{
  "vocab_size": 8192,
  "norm": "layernorm",
  "rope_theta": 24500.0,
  "tie_word_embeddings": false,
  "init_std_o": 0.0,
  "optimizer": "muon_variant",
  "learning_rate": 0.0117
}
Each number is 128 + 32 x the weight over the matrix's rms, rounded and kept within 0 to 255. Layers, rows and columns count from 0. Numbers have three digits each.

# layer 6 MLP gate, 1216x448, rms 0.127, rows 1001-1082, columns 392-447
135085139133156111141150094187159142143073091126136099108132096120174153162133100150093153111113156116184143093161201118122124144083140208147124149159120104182138146099
155151110176102104162150121067094067130127104144121114154118172105140159122025119102197123150179128132093071110127119110103177118098105122103142110107170147158143130128
119069145180130106126176149138142130072113146111157128179137126142112086080156062141151129115109118170124138163136100158122157162125099169108106094145091088145201124133
090093093174152127053115072097138194163094071124111167061118104109116091116118116125115155106117141171075138169166130166188085144096096134143092121104153114151138133077
104107134120174107065136156142146193121104122120116134133095204096158120066147135159068124111107135110101106169153110086179139139154133077164142176131105131143134124092
104155113114124178154158106133143096113118148097144105172145117082082147087124146113115114079189202097099127103135182148117109140167220112080098120103095148153211077114
136155145152116156102154120114160136136137113110135134137123127153121167117137158122071086120101174185109110118147126160159113178087155113095098173134105118171080095169
127131085119110103099168087083187074154117131157145157106186114091140144090108120117139140126112148148138203122129156137127095164120100162147144185122106118150181150145
095112166097084248171138126088083105136142130154106119050133091042042083132103111174168170162148118069148122117118161128116150106108093110081203109099142133155169105183
111166147153185159136112125099097114131108138149108127143106093192124128127103132147144151194113117160161082139151224120109108087119154141159068199163118106093227227121
132072107099075169086112145122095136128127108115068122097137091159145092091096100136152154148159105169190166095102079104135081098110146128178100146159137083171138148125
106189147113120087206125130115148201161044126150168173132141118146119132213207100130158109164127108142150166123143072131134121110118169132161120144167142140104108064124
118153124170164103152154094101036149088189153125131062143178086122109128145085153183109113133095118082115149154164181116095132161149144089084145153188119127089126090104
131098125170159169090159185138094094083083176109136152103142184120095147144101139218158166083174100138133125142110112111134157114145102093111082072096148158139192127174
132112135153109133151138134087114114183032139150106116143151087077071134053158114172098129102153142160114179115114112141113104181083141090134143133140156110193091112124
125143140118137126144149109165078126144124162105097150132169197179153058089106131208172200139121111180168155149135043127080175117130112114112116119121118075077173173139
105120160196151127107187164071100146155140128173162186126169134113162165185138143064114127099124143119119126128110115153169104121098157106109090150123156109087159212162
117101129105109135112118167139145188115128178127127167159121081141095129147096117131176097157164119172116228123112132169156106102170090077124135125110168107089077132096
161179096104139120124149132090063117108129101129116123119135122151154091128149087186107088117131092124139085160113118211148072097158166152158151153116119146137176167174
118107077096213078121097133134138129155056189101085121097167187198143108163150132128108159153089148131121167118121115099100079094113136160168138178110150143155159121110
127123177181182154156153162157117114092093134113177090152115166088170097102108076135122143154169076152074138151108193152108101121161146110091131149120110147142098114106
035123144123127128145164124126108115101151132135118113163179117107101125158122138157152129154104182127074096193152158157133142115141113111105135144090076124118225140091
176137085170096106100098114147124121144150158111126101071157136175058159082158124164099110118140050085169181180163196149079182132116180102120130132060128125205068159144
141079086158187055174169110096145169119147109132145105129128198102088124132127067154115090112088144095156094118095134090152128115121103179165102124139106100117127130102
171129127193118116075133123047087114107120137142149161117136102125130140140091108107134147094071130154153114187112111095102124105111108085126116138104192118111122142149
139176122150116111119106145126119169089103116147134117061107134132088119141108172101122150149114095138135176162197154148158129068129138075110190126114128192080080054131
138176165181134080145128157098133185120140176139122156106120150095177079093137096131107118144155124116077138155142138147151160160151091121117086130142180125121148134130
114172115162126137136097123141135105146116141065151107103126136071115134135131163106092080088094148133141131082094145208118126132139163125118155115153094065092120107117
138120141132146095050113087110139202166112154090170139107191088146159161080078129130161157099095144128165130118193165102145094139086094175173182196095190150125167149160
145136161122126119083163163177175076163088155177121124158152124091174155138127078149118073158110209140105140154103094122128149128156116164178116116163105088132174124112
118101129189104089130152111090151095154117107106158100137118107185144114083094102127118103151196179118128180111170101165089149202078108146150152118092163082154142120115
112071150176124126113148094097127138204146158091165144079055115148103151160095128112035156175122118153129085162125148147121102149094194105110187167108096103080145088103
148169107153130160124103143114092127094107166122044182096125172110109137158149150137071188134173128143137140133164131139166165115179189137172143144144111136127135097069
113156120171110158080161055108084126106117134110134064099168155131122120108148134083141140166085143161138078083134116136154160093090143060142155115073150142110164124110
098120126167128090136113129177102178157141101082099098127177097096152144111198108158128123152135141113140125150115172131166172140138062137137158183143138141140146098152
084117115102135174126136083144129112099116098182153189125101105170140153178082092122143168156124148088158157136135117152123175050149124086134143131112130090118124147125
150114102120153143108133089129114071178138095134093180113159181186049107203178120124074124128183158095174100117147131149169085134068155141153088109140153143092121083152
143143178125117061110189125096153098090159145191165093119125082121178099050131052122104092144142119124113122161141130124077127078075120160193148122165178102160137144130
120130139134156053138140080140177142181131141140079133205126147128085132132137122130205186132118149120096115140120134116171120122134162142174141127163128161089112161148
128121088211084119096163075136149108109113101159120132109081111133110155117117202126126159131150082125058099069107125152140145125185108101160083124117146133163174181146
164148128129102141147126088113169166067067119110147129113109147125216098121098153153101148157114154128106148167098142180089168164105152071189136151113074090205123133154
168159169149091148126137098098098178094174080113190112128138055128091142153062200106136132129127149113169097129108098107184180118145139115081119142156202137152152065066
114199114099103088117152121114141129093143125117122118118126128103135044082127145141145141190184102135198171187145138141113116158110190113171116161068122139162127167122
131111155167173144141167184154122133137143052195069171139075112109053146153136163093093160179126146125162174116158120138203123121089128140131125075107127089148108074123
086150126128132071038147122140213089145087132115138152120178205078097097155166129114132181143093084094089086177167165114121092123132121109153135139154129106144099156116
152174125111084119095150107116136142099136084171138083116143115120111096154153089107121131105084172103109089108088110107157171146134162126088148119145144087132188075137
144097124123071162138104153143071099085109096095134150173110115072136158163099148155124145123191068150090150102117148127129183059115168117109193143134136123095099127111
129105135071137134075113100087113125107150178135107121120123120100093114190116095112041069102146126142100142112129111132093172150148167109161124079104103217147135067093
113120089134109104118132065131155122119125110111136170086105111142039116139127151141144107091148146086123185102079066174142129156082098141166103123127042095172152117149
084129146128109093104126121098161149177061092120173148053135096203081100189073171107105145197125096116117105095150116105106154105141114131150112138169081193149150117165
127092127133095147209177097123123100147140115114128101085120114108150110111135129130118099125092134163095139128144056132103072157105111106102072144164122113116109068111
119120095206153155106127128096147123143124136139152146062165135074121136203142117088034066111170140153110133124150108118143148134197138110137139153115127109122144137109
120113128132119088183106080114101129086143164085113132104152088087089149123161136100165152176131149098173080121149124126141141176149108178128199107148159134175154135163
087135105108153126209131172088083083122219147092067103114143115124074144068106121150121133137157154133085145095150138094124132150149151101119154097100173126125072164131
096174098177171145109134089072126120112106161135156115212126064110099116139172128179116104126112122140119172120105123128189058121163178186133137158096165057110140150179
092119115154101085118138120132132176067138092120133165102150156127120164140201113107073098114135128172058123178115133203182102164166225079137147204113135154129122106109
081148119146120171037075144056119109118109087171096115130136093086137077098097144143114149188139131124224099138098092105102109114128156100086094168094148120129115047187
168132100104152126058157093129124203124129072112075142090115138145115086119131107119111094152034168163119074201075179111100131078138116126156102119138083131110120087136
108159126160089140156134137085071118147091088129126129127128145110079087187111095161123114136153129130107123156160186106190154127049069138114142124144176147118145109093
124131133110144118130115126135092132141165078163119150160105149128067115177109146133158134140122136138152083158156106092093152128136105112113154110107205120140141179089
151120076138130113094110166137089192162128040115115125089176091149089131181113127168146141108079090130156142089144176113095114141157134166093174152102081112107181171102
136152079138115129180154107146120165181137165182090113161138136121166130193072114136073097102139127104105156189152180188040106098061069175123145122086131172156140122139
115070177166106105092078191095157071103168138148134118125086149136203121125076136115148126144158188185121145084119092099135090137139169174189090223126111133111090118159
098151132122121107129122151151118126165144119154180185180114102140142101051125161150134136144112163114102150155096114158110142209179137149127119111136112143101194162118
144129146121129098113104171149122110109105102124116125113091120114138165152110115068134157159145177128178168126136158165145091130101183128115121102133156139114136143159
095123071089137144113195137085127159139071160038095130108184119094091181116144186159137151161156087115086119139153150157133104130096091137128086111199102159114153130153
115131140088095155180154110144101093195117103184132147115128111130206132144161145141144073159133177142109180058150134122146127099187134167115198170109099112141096087128
090141110151183097116132144079161103103045148118113063175148136143093148105155117102132134160121115105199172063160147123101157145147162106181171183168116121125142104124
073147173133146176110158062077130164147091154114125117088142128146134116112189103086082109118157105078102107158151160107197151105100110156129101156145105157156111093094
201135159174090154148147121105147102133167087163140075139202126119165138147119131146109169181110112096043122201145138075097152155144168178077123102148126116133191125161
113090101158106152116190067117093102098150158154113123146114149143103099141109147149144149111127134134131131131180087127125141116153186088132158110177159159080100111171
142135094155119086116131157117140142096073115174112142148134110124108118206143099131109142143179137113139107154139153143156089165069106096120145160116134127128119100127
133106117142135134200158179091149085118124148131164126190161097153123118173082162172073128113144100121120134076116119126121127170098148103148098089097109113136104106091
144205068133126077135153144106119124190155106094154101121095112163083145122133144143159100123095090128146097113175105111111152230117149080162132088126081132141118112161
180084102093061174126090141097170095150158115093182132124118113159110150146109136151097142069179118180201087171142140124144141119119101114171134147131113158149120105234
140128166155109115094157118136115156166138132082146129122145154067095096101114102155152133104146113144086059199175157119072114135127091107141119157121125154182172083111
198135102156110176105249155161171125146142120155143072123141109081142063135053102195084040142121114116084140117128064147120133092093161119083121120096186148077128140185
111178130138157184121128161101105000199133135137128113128071077124110146110117142169165137119088122129138139165123145107116172092150154169111161138138138063128098207125
058112069086140096110150170180140106149120107119162115149131167082137097120181099169186109130108172172118089148136093107059148129129113100111193100098133121113140147144
164136128200108143187118109179091151114157097094171145119074102123120143116170178137144147079146132145075068113111159093102104185139137084173095093107141120182120137180
120116080163098131127103103166094135151110113190136117106121147134073130176111114092182095098173175142195056166118167029078209096118102140179142137169117159128137117133
162130147162156152143097130041160156123187102144153149123141117087137103038100133186180112151116160090131150159123092108150122096060130161093125090102148065146094144142
# layer 6 MLP up, 1216x448, rms 0.129, rows 1001-1081, columns 392-447
142053104155107081136174219149180098156138117126088159090135132152130143119137143107088119114144064152166097156150089102074081138162145111180116105183138103102126133140
113170034128138116129092086082093060177181100124144112149198100108164161080065140122161178076184129142095155116154120109146128073160122128120113176089125092122065104102
078139097116139112194148147114160113124134156098165154103134126146077113119157137098143110150101187090120174120082057150156109190148128078079126116178074084100120106196
112142137120112151118076103123134126127133133146148171095131170179130137114129159165133155113155117134124131096147114085114212080102101152171145175134108159127125142147
147142114071119117143108147142135091136112111175134096095127168114131146107112141133128109121110136120144149113186187102130148174111102078113110152142203087135082156130
161146102152159165106084117090108138100172128136149169170095161115088073103125091134135085095131127070160097130100071134055138131133166156099107144161138156152175154071
181107105167161097210119179138056114141137152090099128121097137100141133149106127149155097109144156094075072126063075158171156090138112095140181149089151145166120141136
113129155111131060135102179115151192132139202100109130134095118161096106120173086139134087080034124168155131063075090155138115142141093128097147082075210150128143092111
212146124094100101182204117151132101116078160181100183122130167118134133134127086173102110088185101128090145133140179082122123145094126106175122088175123117186163173138
113087195137109096086131143143159069130176170024130114134093127088091097118106113150107097140114117118120162134161146163209124117061128127186117130107045143083150092202
138112093128104145081109134094134133164097137121165148112178081118122149135080174079127202078138127169110111152125084144122151090145124083109173158116192100141155107111
118132123109132161128129152103146117090110140147163108151093142128116174115135164120106096121159157101054110153088174139129130127129122067091109120107168133130182191199
147111191136101137155169167112129146126105098035116128127096045105106136143159091131152117070147086117125121123097146147152140087124148127120084125130114182130204107179
120128115139075095144072178089156176107115128157083093099066087092117161080115128150156093113151124132100129154169062147092173153137117144125079155101140130218088159083
150167109153114141119139178171145158176115110164126111095195141118093109140164122091151138101086157103112062161132129162146147132140139129132152110123097083090137073129
163125108095097091112138160124125141136205124162113147126107163093113117147169123096170169164134154134136090124094159137162116172141095140079120159143158166158146098130
172113140098117117149094147163133136133142106113134061136119187200072161159096178176102096123136190131063176130108127119087103114138149084121159157147116171194170108201
141151093112095169122089152160148143101120180133130210114142093070182125097143122146101159104140137099149103131197141112129160106147126135133119091123106180147138141150
066168171185142119162185106086124125158095166157188091173139215154146122110111087136148134122139146117075141132200075098091072095146184147079192121177104111142128216193
064106136122070114154123088035133087135112139148130128097178100096117119141111109105180150127057077133126101115137148116179098075140157037051144087109107156117133114108
144114081103143147148123150175164149123120133151107133099173115136184088106136189162108077162161107140122110107126170127113138072151201095176094136096155142137099180156
132085118116129127120105187086143185151107097153124062105074108103151169129146166167137112168053151102121105159171147117165171122081166098074146174123121111098102152116
154143133121135186137143158166154124091147116153148073144177143131068074096130133134129126133150121143164168080160109165177144166107131138120146123097090099120137104092
133118095156133107139137224084091115144162109134136088159159070096099198146170189102124147110146176172139128149145129136149151117182133143174143136170152134158122139092
083100125137117170173158115197107140135122113161193163106112157094114114118103098187140111075117105088063144130134133144082108132151137157124142125111152109147109172104
138142106143166099082145225073152125116071077125116105124146137122078132125040159140148123160057082131130159153177121119110142144109109124131113178107151161105112107133
143147164093109136122164090128170105179174165101129121109081121109137110160123125167087064135161122104100162151107119130132127109092079184164118083120129158162105136137
076222094092148100134163154097168145191160168189104107101163094182068070126170119137100141118131153135151135123178127150172093130172145077146119132148072165101099125148
178166158157124139080133052074160145116061152126154167110168111151112095185103126141159105101051136217150116138182125198193164122139092126130161146158128095141122120143
133156121153138187064104118126167115099156165151100083098190113090170106167124064151124150157139187153136166171138131111191159100140121132092113062090088120094124149132
174131108078138127142149089198130123070109089139128149107112206055126112178154103143058089118175168115117124135115116149107126187093128097138138050100164100159110121113
078100111133153098088112061092069136092139078102124114061108109101156182108105135074091116181156141150144138132135094149105167150134132123111132185138132193109143180145
136102132113149112082139122150108139086179122154120125184092144172143138137128104189116154102136094122085158144175181176120102129143108132141150148148193195109126096154
127130128119101089096137114142102104145113067141195089099145131136055180129183082128123118102155119128121131108116138137079120134081126119126137135138087159103100067151
143175187084153121087117054133100113164136105092082098072160142168169117146092097077139106085171088109102082191087111158158158183111157113129059129086104161128138176149
063116139156116116190100144125146132172185166123089185112091097137112110118133125151139133164060124057048176135130102165146147104143092129158151112096121175152146124129
166120107105132139127124153162148107139110144117151130117123104114151154192101104140114130072104124179156128231159105099095133202127136183136121201139168134139106110149
097198113130104088158126168118187092169071114107105073126126123137125089183141152154134103179080142173147192126142115110163109091126172172124155144101175124128104143164
127170163125133129089176144135124109128155056205104114099156138146158152085174139133123115128095134152128137183105132134161138071137153116174185103150115102163095117132
159119106184132116096181063065181130073162144167136141080098110128115170166122141201149142123160112136156097117158074118157060168094152106145164153140213207086133134199
208124157094115136118207113085141124115115154136083145160129121073181124173160107153170090133143151156089139124104127112101181108120160150195170160115138083121144098168
123128182124081084151098166054126059130131133070109152124164104165098089151135098106132116146139134095110147120173099147158121147112114099127082181123078131122114166166
136118070141103116057117129139152075136068115151099074127131078163130137123172148164087088046115125193089126116083099123162117140129112161097134118139146136079081157077
152107144173125098156110109115081138059138106111165119151097158133128146135144125124185145140093150158096105123078135195109120120163159131104155136093177097121057174137
108123131169135095110077164132088115183096110144086165137165155141130090129135075069202158167121105093188145103139188114143123080104122171123093101100132145095140153100
119168134098140114111069152147087102175138158082174112057142200131114111153084150095123095127146166093147249123173151151124107050061123122136093122155149117113115145098
112115163170131162116156156107169112123066096122119117118089121098158070084143141102127093165199134119134201127131145127090166149091157128163113075157132125077107115100
133141153044119133135095117119085117082084126147156158065104169159119074141161081120102121168123070168148094155120136125121130062123079058130173120115077123126136183103
145094115044188069038116116105158139103142073104152169143076163130131162122148191136101118102163117061120117086106169120160119103144126106174178066107135153135131077113
070081062129069156108122078150139114105084130223156156095132109169108108141100158119114155162141124136081148148165172087120106104121106135128116109164121153158137071099
121104121095070129138160145134168141105101152121149193119166207133141125130120142152103161155228089094087113174087156130110117122174142159154124083084122114176123156104
144129118108125120104128086143181175102130152154170076178091074067137116118121146173186117142063079086086082130179109107151150144105211113128094211121068209061153130115
103187153123109138171148104192133128105098117108085120127110078119134127113127080117121104118171128174118122083203131087170102145108139109139104104115089133081134131176
124129092120135089126167136106115140089141150048067121139110141124194071133103109199123119110129124099081143105118160136141126100185096171144142116122105145121189208129
142031133045094121185098146109160099158196106150158068163105133178165156136088111069165096125148169138148063157074129154117114097159111114157148150117131123117172065123
184120118108088118166132123116062137196094146124124113132070105119079162116118128106126114139104110186202157165093151136144138097186107142108138063142138109151091132070
126140140138143124115149127139159128120108108089169176151130176089115097123122077166105188124161130150098135120144150133229085158158118089086123165068133148123175040133
131102088057127090135130137104131133089139159198118083105081098114083181148076164215091195141123160162107130099208100111196134125148114124101174184125131150104134120101
154132071129157115147197167131083100133099117067165155086118199158121109143153116160145203132130148132142115127173136155093095191047179122100148122188132090172109195098
109133155152085150058093141130105131126110039078167173144131118194137115097125015124140080125114120143133080170160090161111178136157110169105100127153130111143121196113
129128154137099092149111070133117131131083151133175113209108151126126120099137064055124113126139111107054096097134156119077116167109140114105177177082151151113116168119
122128076073123177084170044146196160140128151104161192162163145154121160154088130088068169136094065123199095089074134091161161120121150164160090151178121141181089149118
108180093125141137133101128114089166149084129129158114171067090135091145110135073061097190087168163098104139074121167110089120096118164156130052112152131101097197080108
107006148118191149086166168169142133158088107169154132140120167095132149111083142151080164183166155083113104114173087112108194153115113145135161122151130060154150119112
080117133117133103135174152181124153130185140129139138167074135147053122168174136133107110119091126068138105113165168131101118131146161227139092054131087159193101061164
108081151155126143118154100142141084120122112192145057172113117168158121152150133168125186124184144144145132153178111135119182142152181190180150127156164145182115143168
143119156089139138141119085113117116154085117071140133206135118123158089081124134097129033130110158159145095130143129106115141097104096161142096164125129076119181139132
120103090094155122124157132143119151128122065127147081132089127138153136168074137109150122159121121149127108127111173083117171083118118045147117081175123188107136134090
104137132126099142135171111145145117134150206093056100176115127118103104176144143072096165123151147114024183158136068094215104156077134102150136145139149158111111106180
144125145198098141120099095172149157121128150086158104143136127069157172114140112129094153147087122081039128194151178152133124161133167077090138064144099108123131135149
121129073121143135098162126114110174133125047186181193119105181078120081076170133111145109116150181138096093166112116166163117114123099140122105121149156131160162104144
091155148184141162158141094177154106140140154127097177179104190136114153112147142118138171166199121124078104106169103097098085154150101084126144117140104085140139124156
179146161119178124126113073201084164151141138123175120138051180084132155102173100208162127083090110118141135166105126115103172088157160163116105137136156096147132145124
149138106114129159091115111154120086111160169142160121150106157132136131159064134112101146103145198118148133161100093149141098161104078203136154145139100105179189115162
125077066063055116107167097177088119114101176182128101082129152154093172139143153162120115160089179076182112152118159151157115118155125187099190103142134150179200148185
173135111122116114080114153122111081118150120138151134082144127116142153107165123191150171172188169165146124132125120118123231135163209149065097120126118086088157102150
039176106075119140099175058122180141117179081248110098195144089145126092196101058163154122137127153108103165124137093151161127077144159136090179093205209151079128087111
074221145105144169199149134064174159134117168135135152128117090124175116161105130119120184110046104129113151114123136131082151084105187153125090108152156154141108110097
125118109135144145161139105143124130181105114116193138137121165069133150118136129108114145101087197150096102107130113125186088120177128090112145162137172117094115078138
128115062212073163146098104131185134155164143111113154130116182053117187082153168181059092142107126091113081146124160089104102119102158140160086141138123075136074107156
141158108114121125100136161077132119161084120088121095162103138122111148106111155078108090164118071192176158132114096176170157150174137128130144173118141086092137110168
# layer 6 MLP down (transposed), 1216x448, rms 0.0449, rows 1001-1081, columns 392-447
205143139159133192165118187180137134075106089134121125150122166091070126124112124135126132143128139077123145163092084170073109097094119160123141170117100116182117136097
113143150160139100239186095114118086160058092170176179163154103173104138164080157116139147151121159126105075121106108084132162145121145047157112113107093185159129134123
064175128102089146102116162125135115111121106157123122113122068191168092112114133165130132157047111115070140103138084195150139176093135133168102106154085167097173118152
087066117114119113163142091115142121122145094156148111144112145108127093081202176061075115176158124094134147096123127093133111113120078185093159134173096105148136089104
179162120174124122210106100149132107110108059149139109125101116148162160080149155160079159145074080118119079068148108074135112161097064148064093128111139114134146149118
140166099138085111095140116112091099072166131140125112138172110140184136179104140087084104141090118111151194098151119106097125088092116152182101082145110074137093092171
152121151124139116124142109199106140114085094153146085099109175187151115142166105127178102151119163094087127118110122086144189149101086107111126196137139178081136144140
161146073139133145087122173128134174065141223130133106078063184080157144123111097148183092122159110149103104150092113126118134153169127125124202094085144181167104083202
169179128127086062229143120171089047108132154167096138114119077157111174095158143151162120120138040065115113113144112096084156153112197167134106113174131117167105170078
105097103108102135171180150131147115147039099118112091169132140101155103182186178102047091113170139150081161141117152117162163146120148075105141086071161136178158130135
093101130145128141114131173065165164161129165096115159070072063125082177137129085166159154095084127120125059107157093131166144161139104160111052116169092131121159139112
138118171144111139143160145147140165126165155157120106130123186148058104157132121120195075133141173104128076152150115152119177142145100123134148083128138113132167128113
090134115092076120094169161184113146196160143128109128115153130119142134154170146082156141081166161158142160107102149089123152166156129177114122163177142193168164100123
154133126069101109140124152084079043080164103124128148166101140163119165100177171151164164060102114108100121089108145125149195166133131128159114110133156094130150115150
160174146133094090098202147123088082186171121093066085128130141096113132088138118098105152101098182139139115096077130100112143107131156123168169169160117098114189153148
129160191156103130108155186194161109147117110120144083116100223123136119165157124084152131153113136133205127069058084115116099125155133096075127157119107147137126072078
126143127114084108082162176145139123127183143126082121132066139165100148126172116140144178154153139123138123125086123190085091091065117142145056115160179198127099132141
137094161123096162102132144157177134145144150095118097153154104091117101118084122158137091167119162113152123115158126184165153116119119098109082197130147095109126056116
132084118059116142145118125147101107114129087118125144096087176093152089120156086180088092140136106145093077142105172204148126110138149119134136074094166145145187224189
086136153125092142147098097150176070216082106129144161118156093177136141135147169147185151170109163194161113222128161145110138117146138126121130166136137057132174099104
166139090132104140070149174143157123068103145160095185148141193156154129117146069200182137138069138143149127103135105142118078103137145149149157136120178100148150085149
116133102128144149081126139046127152155089168039181148148117111119187093097103147060122147124118108103120116171142139135143154116090163096077148113114115126115163127130
116136137116109161145058175167105086048145146119106133136162123138108161123181150103142145115125109112134187106178074179197115116151181114131172124136101114134124107177
139194076118132122089093112109139113119130116168127115110124117109094122151161157156155195186181111156174121133124126118128143125080096154171113200103118133057131100102
153039141167096133112082121137141130162090079100106098072126135096112076171097176138118143134128148106141156113093128125138099097138120174080122084161123181090134124146
197136151174101157225126123181137154089097165123114147084122143086114121117136153109168176157090136095113114169127108190100094047079141166138141130146149088110181163155
126128167141144158112128132107155111111135121093120125123071080144093082151196172073154147091081144102154077153166129083101132117131163118162129164135148109117091148094
128133116089116096124076115180061133131164128107148136122092097148180101128139063138095165162222103090108142119131133172151129143095099184188144148159133100148205131097
189151094167143120087131118156129110153149133177078108114195174109182102164188138128139120162067130151197148136107147155112149154123113066113147112123089074189142095121
153192080100156124090137135118134128144139108125076111127115090078164142074126173113133086139098141116084109136114098177119103135179180159151119116123141110121182150204
130141107125146081128103151114194112125109132160143134146055123132110150136115177105139113164132151120132108113087060089178097113143113118080112176111089171118182158101
104166127182088148117148103144062147149083077106130143103163192139134116107082063111155111188125121118173087151103059150182100149127184137142154157081178127124113162109
163162168132110143087125120113095109142154146143082128105138127110086141146108131131136133116117084107064118135158224118104146143132100179147117138154182196074120145083
118116105191138151121209101138095069110117141153100162133119126063095160141084146149135158122151142084121048137114084141131140059169152126140153100115105119163132102090
113122084093151059058133177123108067148173086091125131113179116113148186153136107080172124134099079101162113206123111139174151110100149134147080162142121068112124162134
093175119186081096081126135086127132166103186166126092111093128160114096153073208112121137155118162134132131058151168201141123087160160154099160131193120140105065134087
132058089087105083108178141134191119093171125139118145113087115023093163133073168102113119136152128123124128143087154127138104095093183071141062177080113139157118040128
106111111171140133093111142135157210086134194159147080113127123176057147107122224137074118092127125097093151109131064151156080179082178081125107091128135104128101116084
060141134121120171121100121131094166130096167157182166147124128102098183109037101092155141080088151084085142077191125136099152142077095140097132127105139204152065191117
131103122087154185179117155168134089133119171145042126028095069130122086117096171053114138205107153148124076187128158159124141162113136109108167106097160086150113173118
129139163103130123138150164146076134031093171127098180119145101118114114175081099129104116130129131085169163126131079151038110123109122152194122117118116136143228176162
084113119106120148131117159108089119070099149116200143089137131131155174117131052143095173114153195106131137126093152143164159102165182194073165136122148128105094197101
103109074129114112177119171118144108144189168139100150078064099100122113157146173175122115091117091110125141139113114109126144167148165148058095104188124110128104147078
107086121087152185096191188120150168105148171184098112123165113093130120098152136140117128112142093133143142189085170185152117102090214084178133110149112163115119192099
160134081162116095146151098120098111142078095081128202126136104083219130141124082090112168127121104108129138135137105163105143124137113105161140121132119087067170112092
161112156072151107174144157130150133166093131102128106122108143139136178160131147149121104123126092113092128154082171109157149112095172144133065117088159068180131122162
103141116183116167090110108098114130170196125102155115125123168150135180149091067130169117125156163149097188130163152119124113117154130104100114089101123123154159139095
117152076117101100188158081149138153112069099142161151114116174100118171105106168157143098105130142129094072130097156089102099100180158083142166165107123080030129155109
130088114076169159157092052158091109148156112110132146116148147222118144111089108139179088093146095125144132173177168116147128091076075139095149196122159097116177135154
049113106105166134079125115139137160132180123163179152098119144117134149139095181165151116117149051163110139118114048112199109145137138149185128113092119118134153141148
110064177125125103114161115121196107096110102197130146175088185095147172088108147186091165169087130161137117170066140081133100112133163138135112115094117144166110122144
136122129121053134190114108153179176125083146170163130054116148101150145169133102142082119116070128175139119157105166081143172147153111108161088095128086167133130169109
069173120128156071118181082172136114123095108120119166131108118094145137080141130116119109107148126113179132078103096074187166187148110152135151153087154051133137123118
158121169049096076143141128116075162142227133045054159125099158178161092077139088126110160065104119172156165179132143149201085113143169091136136128113108166123125213144
112148117118078174208159164097165127137098082167150125078104130166067125111119095164167118154100155098123110190107103129142185098123131098162077135152138066143127109105
121132136115117073082133082152113136167129148141117088121115149135156108114086136165132075124106169115120121124103069115149105153158105146113104116131111158117104111106
126048093116134112104182191136128137109088135115102107229144095132088096113102069128151127135138036191145086121180153081119168122234142194145108143078102126074171107083
071128073108131108101125087091141088122068123149137179098151088081112165110080135134098169089109156119154155095111111118192148084195173156107094146138191127085112154130
107137112100142132124148099104104113188165139147131145135141121134151145143096107092133091108143112161065196175129155142112159127128185157148142143190161135144144081151
131160153158116149147155116116133128086091065131167152186136167166134115120058074163133096131095168142147129102170127155185160146093153103140139135156093145120155055097
097137181100092130103135132155137119099135191149132110118137108149133173097103120085091096165109179191131112172142146155140168136168113131170087196083134115104119094135
121108123068092140143157085096155115146156150079196151190119134220096092139109175097078087120118122135132195129107076148127134088095136133074124068131087123129095149128
129128123158106091150139133098089168125100120139164138186093118052128070104181118106120162102104138153131087129122125090157146121133102134118096137119191174145098148172
143128146155182144101065080126154171089164100126127127146179121088135136074124145122090092123143110125100090126152161137111110124171116120181087071106176124130162154092
125120116102111118099160118104048131143164164130087121111159181149108126134114105138158126135107085123157146192146118106159112155136174099128115135111147090150097140116
077142118124139163089151127152162107056114130150168109188107141121107119136119143119154089099148136108180089139108086119093160128155147170140136148109151086065148200129
105093095144152128070149132152162077120139120103162074143129124179101163112153104142154125053083162152063147104128120111117137084147089089131130063062087103159076125144
103164090166140134100186117084076147104192100109105111101121129159103138137093161085113127121162147118086123073097135143086045117079100161204151104119169146096136129151
159148131037101172171169076094133101097165119140078116101217136149104097141146131112086183142119148099162140136130198059156137092115071117120099113127159110169172073150
201143185141120123033092091120152116158159153158123106107160093133154089121110131090118103146108173062112082109106156090125143156110147118177182116141068151146120135156
121070136186194199131129122140063105144106135121166153129097196092139129105163116104122118100138144174133095161089191130148100164114112135125222152149096120143115126164
068137165105193109088156117174183130140136130133125173088185090171113135124177136155148130130125205127131103154131086186113127126115120120114124145108129093189175178157
066109108114106119132124101134131117113167182131154130153085147121125084101220121221173049154060147106144070094141124150167119131138176112081134071107119140086145169173
082159157136077152116137151114125142143136140103070101118168147149124160137157188086130102080106109131115157145091097072134114129172130143165149091181118045175103171119
174128089125189137000120147099156166072148146093156132161114084145111120189114176113167141167118109069100161152147151152130115101173154183078143111151147169113162151130
183170118122090159156117122104191074103167174164156088068122106144193156113115092183141083116127121130165095175087080147140168148114159131055127086130092122158154145119
119151132140156106146145121082147122086127151176107119219083129145154089152066094203133106218134080102136114101129186097129144083116094154150169140218141106177129102124
170139137180179150135158106134107200137178145141154108147127147082154174168172064063180147133143087057102163101131133092130205108117137143095113121137123172104157105179
130148095163102200111193147128170125158126109128099088150133179046072041070103094099060134156157135092136115138101155189079150105062124119183075083140118085146201109079
113074170114146101128130083101092119127133138091147103129116167133125087159088145088094090082139149134097145081124097128112098156122123096174115130096110168107194119118
164164137083073116164124168160156132040117164155095074147135148147160109165196102129111071150130111126117100081091152117139108117130158099111173131146103168144133137110